Weights of a small GPT-style language model, trained from scratch on English Wikipedia: MLP 320 SwiGLU, 3913 steps.
Each number is 128 + 32 x the weight over its row's rms, rounded and kept within 0 to 255. Layers, rows and columns count from 0. Numbers have three digits each. The size before them is the row's rms in percent of the matrix's.

# gate: layer 3 MLP gate, 320x128, rms 0.23, rows 8-24, columns 0-127
# up: layer 3 MLP up, 320x128, rms 0.216, rows 8-23, columns 0-127
# down: layer 3 MLP down (transposed), 320x128, rms 0.214, rows 8-23, columns 0-127
gate8 092:172163153085188137190166164137115123137098123136134100162125207086129119090184102095126175144136121118167115136120126170159095079060098153121079184150155142129077136094105179134065117189136103133136162145171124120117076116099143110137117139130126122094153178159128169145117154095141118070133151170070151132126132113176116121088191110118190191130132103130183094103114151122068120195121
up8 090:135148122127193091082122132064098139084171143123142155092092109176140162060156119081127112087112121142114115119149115092140128139123186127119126189149108152143148202159041090174145150126137132087093158153147087137098084095077161163137121159146146074093104199116095111125148069120170181093128181105077106138100103133161147151086127123159181110117108119156137129142157174195100171127118
down8 091:150131111148127129114070120124170113119154152110111110068135085116178147080127132121106144082163181184083132125096152126188172215139093095189153170154139131085161112080154124165135195105130166158110112175140139102139180143114127122137142153105135114151158129145189146172120137120093121149167164092139146090092077117063112063104081140172106139116149185073165143190168097109131123161157
gate9 094:140129088110142132123142128099128106138114154043166190103059159138124148164085085086108116130109075137154086169172128149167086113158072167121101137194078115148162123110152150119149105125138155118143190092089115187170152084143128155167120121175077140158157132110185160119147143130097071139094097127114084197118102182106145068110132071107153141181109117142083142142127162125073086121142
up9 094:071148114111108169139167181151183121079119163158150138177131100143177184143135157134159098091084119100087096064147101056128142148075174173129076122125153143136125160112095163075142106147162100137154127097070087127093132201107140142162097174112065150180115094149140166139166163133175119097130128103145145147130189144112094108130163140150120142137097154144214158095158152115112136173088
down9 097:136126154159099128079141084145198156121095115128125171120142157097124128103098089121108147179167105173131150148090151138161180039120123152123120171109119133114098156148195199090124088123198093058134173101088106149206100064112073164139136137165157183136155137166121123148138150173144121067126128110128188068140141138103168091147133149081143095148106121124156169113145165165126132129115
gate10 095:095119156163096152129103098143119142229131163087149109082181209143130144112103144079117054163174130093142084195105129141129141140149096153101130146171163144090088169165100148152125095117142149143080153175129130154098177109093136134117182138115120165153153171075138082159142134164168142150120106087104226116095133148096134130140080144114101114140097135148194137151058136120128134166152
up10 101:182146097120148149147125090081129120157051124138126116095129127112125133180131143034126148191140156093123074135124147136168151142125134097130141111100154077144158128080178167127142101112115138137146071153065152115117137086063133118163199073158088044134121142075124133139170130129195127149093115184114098153188105137138138122158113122152141149147106113166148119098174091162158128047086
down10 099:138153121097095108104114082115151158100153151124175126134163058124138121164148118080154166066166080161122107138154130150076110121116128122207145055106114128097132136095124066076119188178184123118107133143167091166138112122139057116093110177106167096071172124159169165077075132119127166134076118124112167100116141141102118184176071141144105200121128133125091112115119141174136079134136
gate11 090:102091151110065093185124108147119103112111037098188124119176141173108156097225137104074093162115108091164114130196152159119169156177100119096117150121174140162147104153144083142065117155066156134152120073131099115112099123129058132118188107146144126167094134109105079079111079117121084089126135108122107068116158110125151150148127167118099086136095096106150138127093144163123138159115
up11 096:124134057073106133146165128123160132185134131128077090139094079149111156037170143121101147140086115122176122133132100108139114132159079151122136110123136128170067114107141102129142153110164171163081122171096118184145088155184107139130140142151068097151223155097151127108134116123168132130156163114101169128098061186096164089125153155112121147140092102066108189119165091146115112079070
down11 092:165104188197102113152127182125109108087178127140100111126164114074121125187101136176111100127209139128135148117147113128146129093102142128066154158163086159117170139139113171114139155148118130132160136057148161063125185100117140145064121143138112086094083164109127070125088157108156104127125106122120166158173169134123101131149073123155122026109069080139077078151153162148127160133127
gate12 105:123178158100161121115131139126130142186110093195118125157059141140170118085117126094110122141089148176094132129153146054172186038139175109125152111110099139122122101081143135097114143086138132089083095121084114140144103075125090120112114174162169162122066118141137120138067174134128083107137117149141152095205141104084111078082109071144187090111146107118052094090130120105096123140141
up12 101:126111158207101064157116084151136135065150162048144124120122135064149106105097132147103124146184133169142148130110129104166153138097160133146119069123114204149156140140143144169111112086085140143115075127102125086099081166146141188097162141114137117139129066134149047155136126088130112149166142139118129118180090065140134064064133140149121147121097073101097132158116083092109139198148
down12 098:093130103117086066113193109104094123132183147165080110107150143136108121066108124104161180135111099046137095108141086119149178112142098119104177137105130141086167106125056155112116140158163152135136108158114166127146047129203125097116120119113142108080178109129067111130107162125109070101136144079086143091120106182139075099099150169145095116112134171049083117112087143106164134164126
gate13 099:116148144107080133131086122146128124167160135081175139148102121130162090112139124174120183114137129141100153094067134104131074148174155123177140196145050142147132119160101066164102169113143114085166143125208165143111065155165146140121153116101192137161108096088102156174129165107063115099140131204122085133134164107117129146145188117132155111130173061114102173132154172142094078154103
up13 098:126140159153157102128107123148135119108171132157109065146109131103146141070075108122143157134107180074130160136107082141096111159098147109089094168143066152111141095104134125164143206145147095138161119097131150112126182159084119154102033119134172105111058108147097147123060086111091109109125166128107105173140141103148099121194140136091157153181158124162033117114149196128097101148078
down13 100:113090154105101153135117153133149192082144138151127149119159112097102152172130125116158169137122150103112132071177184128160094131093110129133183114073101139131158142092092101095152120151135079108159147105105147114125098170120117112099155169154158124114151150186118102133121093191140202170187147097144188162085132114151088087134061130141066143188159129140212115169172086173202150128156
gate14 099:178148145184118100159168134135082121165173124094147132194123210175140122134130136122096182101129136104116099108140178185126122056106141066149200115161132115123171124143103150145085120129181120098133087145133145119116153121113101098019142123153114111148112104113148106128206090111112104102071113113196074138129080104161099126150157092099091113129153095173129159093107116105134088133081
up14 093:036124182114146112114154168148187111105139128132078095151123152102134101105173149096121140153157148121100153119105113098114090136222090136105106205117130150168118136153158141165104189148075076123180169062146121174120082084123173112114131140151110081100121076142102124124196139084139116123131137141105146150117114080180102069105131120062124139101136096075142112117072150116176165142121
down14 098:148120104085142120081149108136072108122141112159131122085124176170113180103140104125093155125162134136060138136122097158137134130147138161078150059124063106126188130150133149117096111158117069153153141143144144121141131095133127072140069108147134064156133083182141098099186121088122193054086102110153066116115187144131127186043188160125106138109149106084135126087127109162067130138129
gate15 098:127170123180153179099157084185149133178155150134155140139091160149164171100102121163099146156182225151105130090107134143105143148127106122127151122168055148218158144146103105155125147186168116053136162116122178172107100104130082152129077161117079117098085126124120128108106190101064093122148103163163176184166170141113132122163122131146107150179117135109095111137116131142161098110146
up15 096:127138182138164076173106136134076104186088134162127156111110098167146114151090068069134117161164104083119151163160113152158107078121138188113168126117152104182140156151150071151144187149119119121208144122182139169113180097112127129156122104167159115164164076181129137165166137194126098078097132115170119120119147151118151110120134146194093088108088202151147153128100075107166103139121
down15 102:115169077172142144183144200098115123131101131089148126101157138127171095145147134141103129142120112112076134074091065091059128077106072134186147087080094111134142169153169109147160128126099150160153132101131127103096157140131118133160165112134053060074128144069154142137122119151122137137129149071158109143140225162106190070124117116156139128176069130089163087118110088127158104106121
gate16 092:106146104120110119134101150194154131078177159130055197124103101052112159163074093126155114153113080142180155116114170141081110110127087118098145127141100131149195143148131079171137149098137164057070079174111157101084142088194136123114117170078115134111093118108118081129097113132150117110160103101130154152105137075165095085106111136079141107089194084087114078161122135107127133106114
up16 107:090086179120084136109171121142137111120191175113145102098137102084128131086130082079087038108098091128110115105139118090153148071169134136167103144150116151139132111099159108135145127111096163087127154152107127056146119100175121151173097137179159154156107127061114106117167139195123149145179121186166118144113198083123161132090088104145044097173142164140140150091124129117059121103117
down16 104:087100133115161132106124204140136117142184140107156107152141074076181173121112102126096066121108124145078114147187092120132089140131111103136141135133081129076092118114175143123141126108157095079110172131168092084107074140159147146186130155144160125120146153137053084137148169134093126096142164174186125135134109091139119119084060117163039132152146112158071084156128136052101111122177
gate17 094:119172112118162164098187128195126122106122163219186178172091107121086075144145169129126109111097177092150135085134151126127135116163173143135118139159089161131135130112117076180140165096103106124156077118093146108154169136095126106095106141168205111120091138103148163160117118099135122092101101160144163214120145178140119103065108091158165124125181127145067106145191173125139087152144
up17 104:156126129134116109133101170127168117109107140126131094161164175110203139137122118137145155120121119141079159153106094081164151102122186120121119152078138121119047072166121189160151113126123123211123094119131112103111116157114186101154110129168077138140157118108105066146164171154144103093173080118100171166117128140104080028063122136157120106111063093098111112143173097104131134140207
down17 099:166124124096161131175118124149172154134163103129146148112188060095151086130086185133144183141121137128139144101128186171099146094120144134123188127185151116116119105150145104135112105091128224104130127197134159139125133117146082122137154145160158113126068113189201188158113113146172126172083112103089151154131116132197079162167090134150158097122204129139083155124132101174116172145095
gate18 090:130101089097144167141081090155215110159112195095174154101147141134144134127100128136092131185156092151074128084080132150122074130146183091134135150132154133141150113108095113162136156131159143149152159129129075146136148145098147119164155142108152153111124122115097089104173110164082142143133033171110155145154200100112168105089154147118139212095146075182132172112163062101152108069145
up18 092:085128131171141077166125084132070167113144121074141169129080135106066140077158081161123103117132096148111143115162130138116092128101081084153048182072102107159208137133186083122122152148077087142131120139102097131139127108115131138138071112138163067162204159115138156167103199100179087114155140113147053123126150140122088160174104144122123140083099155104150100109130146126161141148145
down18 091:153150061142119162106057100114197114094112156101049156142130138098162163197153117098168143159130061141128086109122133136126137173075142156128082122116131171134168124119114138097109115131135130179087133095151147151157072100122102159135136078079180110101102082127164100114075075129137151101106098181104150154135154177131124139101088062139072101103131124105095098088124079159098109059091
gate19 101:101155153112093108147107128096154147097149120125098105126074117137149135150082166140089131166118128155192177139080083191091086121129102142092156173133103143106126096074167088160151086175131126092169131133102060101168138101102141126070081205109134148219113101116122146164115178141148105144161109112092139185164117089119119151067148102082138105151152091044098124124094115102115143077129
up19 115:137110069122143139134124048132165083114165188128169170137104110134158133099053140166113145110167142123169147128061062147165111147105118115109082166126101153110189120157151105056093104116146167123111137146106133107119130108156100126201061142135144107146108119192110092130101161081103142089116115107079083110118141113156085156124127212177156136146146124186070077138159113129114186131129
down19 114:133137088149199183101180153097115118151123109106129123122130126112101185110142102085138134126146102133135070147117207107080180120076117118136145129103173146128168153106094061139130153159177209137114182085191214123120140162093117089064129129127126136078062126096148125102117128114087155119155114180154097136126164086172143116119052114129173085112115099155139143101109088137136142083135
gate20 092:194138180129133152128145138111118126129118169128145145194165126154069123112156125128088141166165161130171164107147148100107207145126114132132115140141109193119080059070085159121163138148150147139127125170124113197148120106188177114130131162103180100172202131153146081126151127096144117160174085109101154150116082140127093142118109082207097149111134140191094162150096142075081093106173
up20 093:171131107132098141118111091105133137137068109104149120124163076186161125108118101206151093189124111146113139129116056103159085141084135101122093124129098174185116139212117123104136131175124082178131102153118149066087097111118115096164067111162102113088080131116101098146114109161165101075154120083081126096101166145144166097111163123043156141128125097095163121117140140195142177168095
down20 093:099148132107108149119150101062094151153106104123102177170115150137162174108123137179144118137174123179137138161175120113128133136107141125099165130109150169081158192158144162076096130104160138106108119123178102162141078092085146129123160195147095134127154152160124115104183140146102156181113096140113175167164136139160096079140139110136161176140072115084081082119109124023107045198116
gate21 105:165100137073142079166109143177140119101088126129129167142145091163134106120065151128118127092154193078126188147041130155160135141191116108116156134107115159099199100114140069156155094115104118186139139163175074134114145099146163132096153198097122118167143134151188140150079150115146103169160094162112132161095188148099071064117123164110149092103163136093130104119130094125162124123180
up21 110:131074123143147076113076115158115064115074113133150129149107149191115099125085145180113165110090184094113147131092124072131135153107099087140088154080162183121181135128104133180115076129147126138156189129149111144141122145065153118109140123187166140086055141145142110077121196094083097051063162182130120123139119177167139155168120127097152175147128131166178131123121146141105152151122
down21 108:133119128179129142106133171178138127118117133137114076135144114092091141157068160130173107094092101081059167183117153147125122096128148131133095173139088163216174151150123109173105078144119155165100176104108060127054120130112154074148148128123154098206126125082096122125107140111160110128152148115145086138142123071237122123127150122180169141158101051118150105115155145136111143141149
gate22 096:121143130158162115123137084143174113143058152112098160099143149119122116088074156038098133162141154156156092104115128165087095102117110146093154169128142133149165150158124108135147083081151087116212183126127177153143196181158112126138149092072125127159091088106089124158114181156181115140099124143075146105148119159081098113126208083188101143164102143152137048132132136160122113129157
up22 095:188119150142104166151128138157100104117134137141080142145154092201153148132180099089119115168159128151143159114137095132093093171178093143137142137086191136166107144075158112040132140154107148131106130103134165134054125099175081121108172138126164138172193151139174115146144179048146169162152137130139133168148148136132089131131104150071122117130194077041111155119143107163103139110078
down22 096:182102117123128143132120146168157087116085098132143144171013095129157103129143180098150165164072161100154154124083130111164073085102166121121152175070119128098127167112182141164134155126180152114152101131103125143188083141104120153152156153091146184139086055134129166127123150068094054134088142115153138181121128160095134131158146099097112119085046120161140167131128133133114108131097
gate23 115:067112133166140181169089148107157070121116140137135139135197145155092093135092168110132107158157071134140136114124100187152149131142123132148163114191100168145146194145127091173134120093099123097145140171140110073139142112143125135080158170058117143185150086105137076099153088158055151099121139110124186127124090158091125123104106196161137089133118174133067085142166110192177141088111
up23 114:091105205078120069151127104168179135069137102131149139117132110134152105147158131089140140207096169178127181130137160125165184107173100145097147081126097131100183095106154161156101133177173102121162117096062124093112095099117099125112168198135179090129119125129119145148151174131103184146148137083113081107101168086053193134160096186123148136132125154098137126101129130075104117144125
down23 110:127137127104122152116157152097126126133133100149080130133164196133113115153176088115189072149178188204179122144132135121131129042171110128135133182121066102126203185107116148168168064125091122106155173092129152112112098114148078114126150152125125141143158089181119110104204144131139057098125151110076067130086119103164111121109130124102122160126110175105133101092079112141156157165110
gate24 108:121109069157160122133135105105093102153107139121134148079160136162137077168107194128156100144111180084089173146134208137124083129112123137182119181182068168122198117109098113082156137140129173103124130093125153128076122129121125124108126164123190114165186051139069137147094167155173152152161123094133147139097149147075074116099129141160168143138047169120179146110098126118128095102142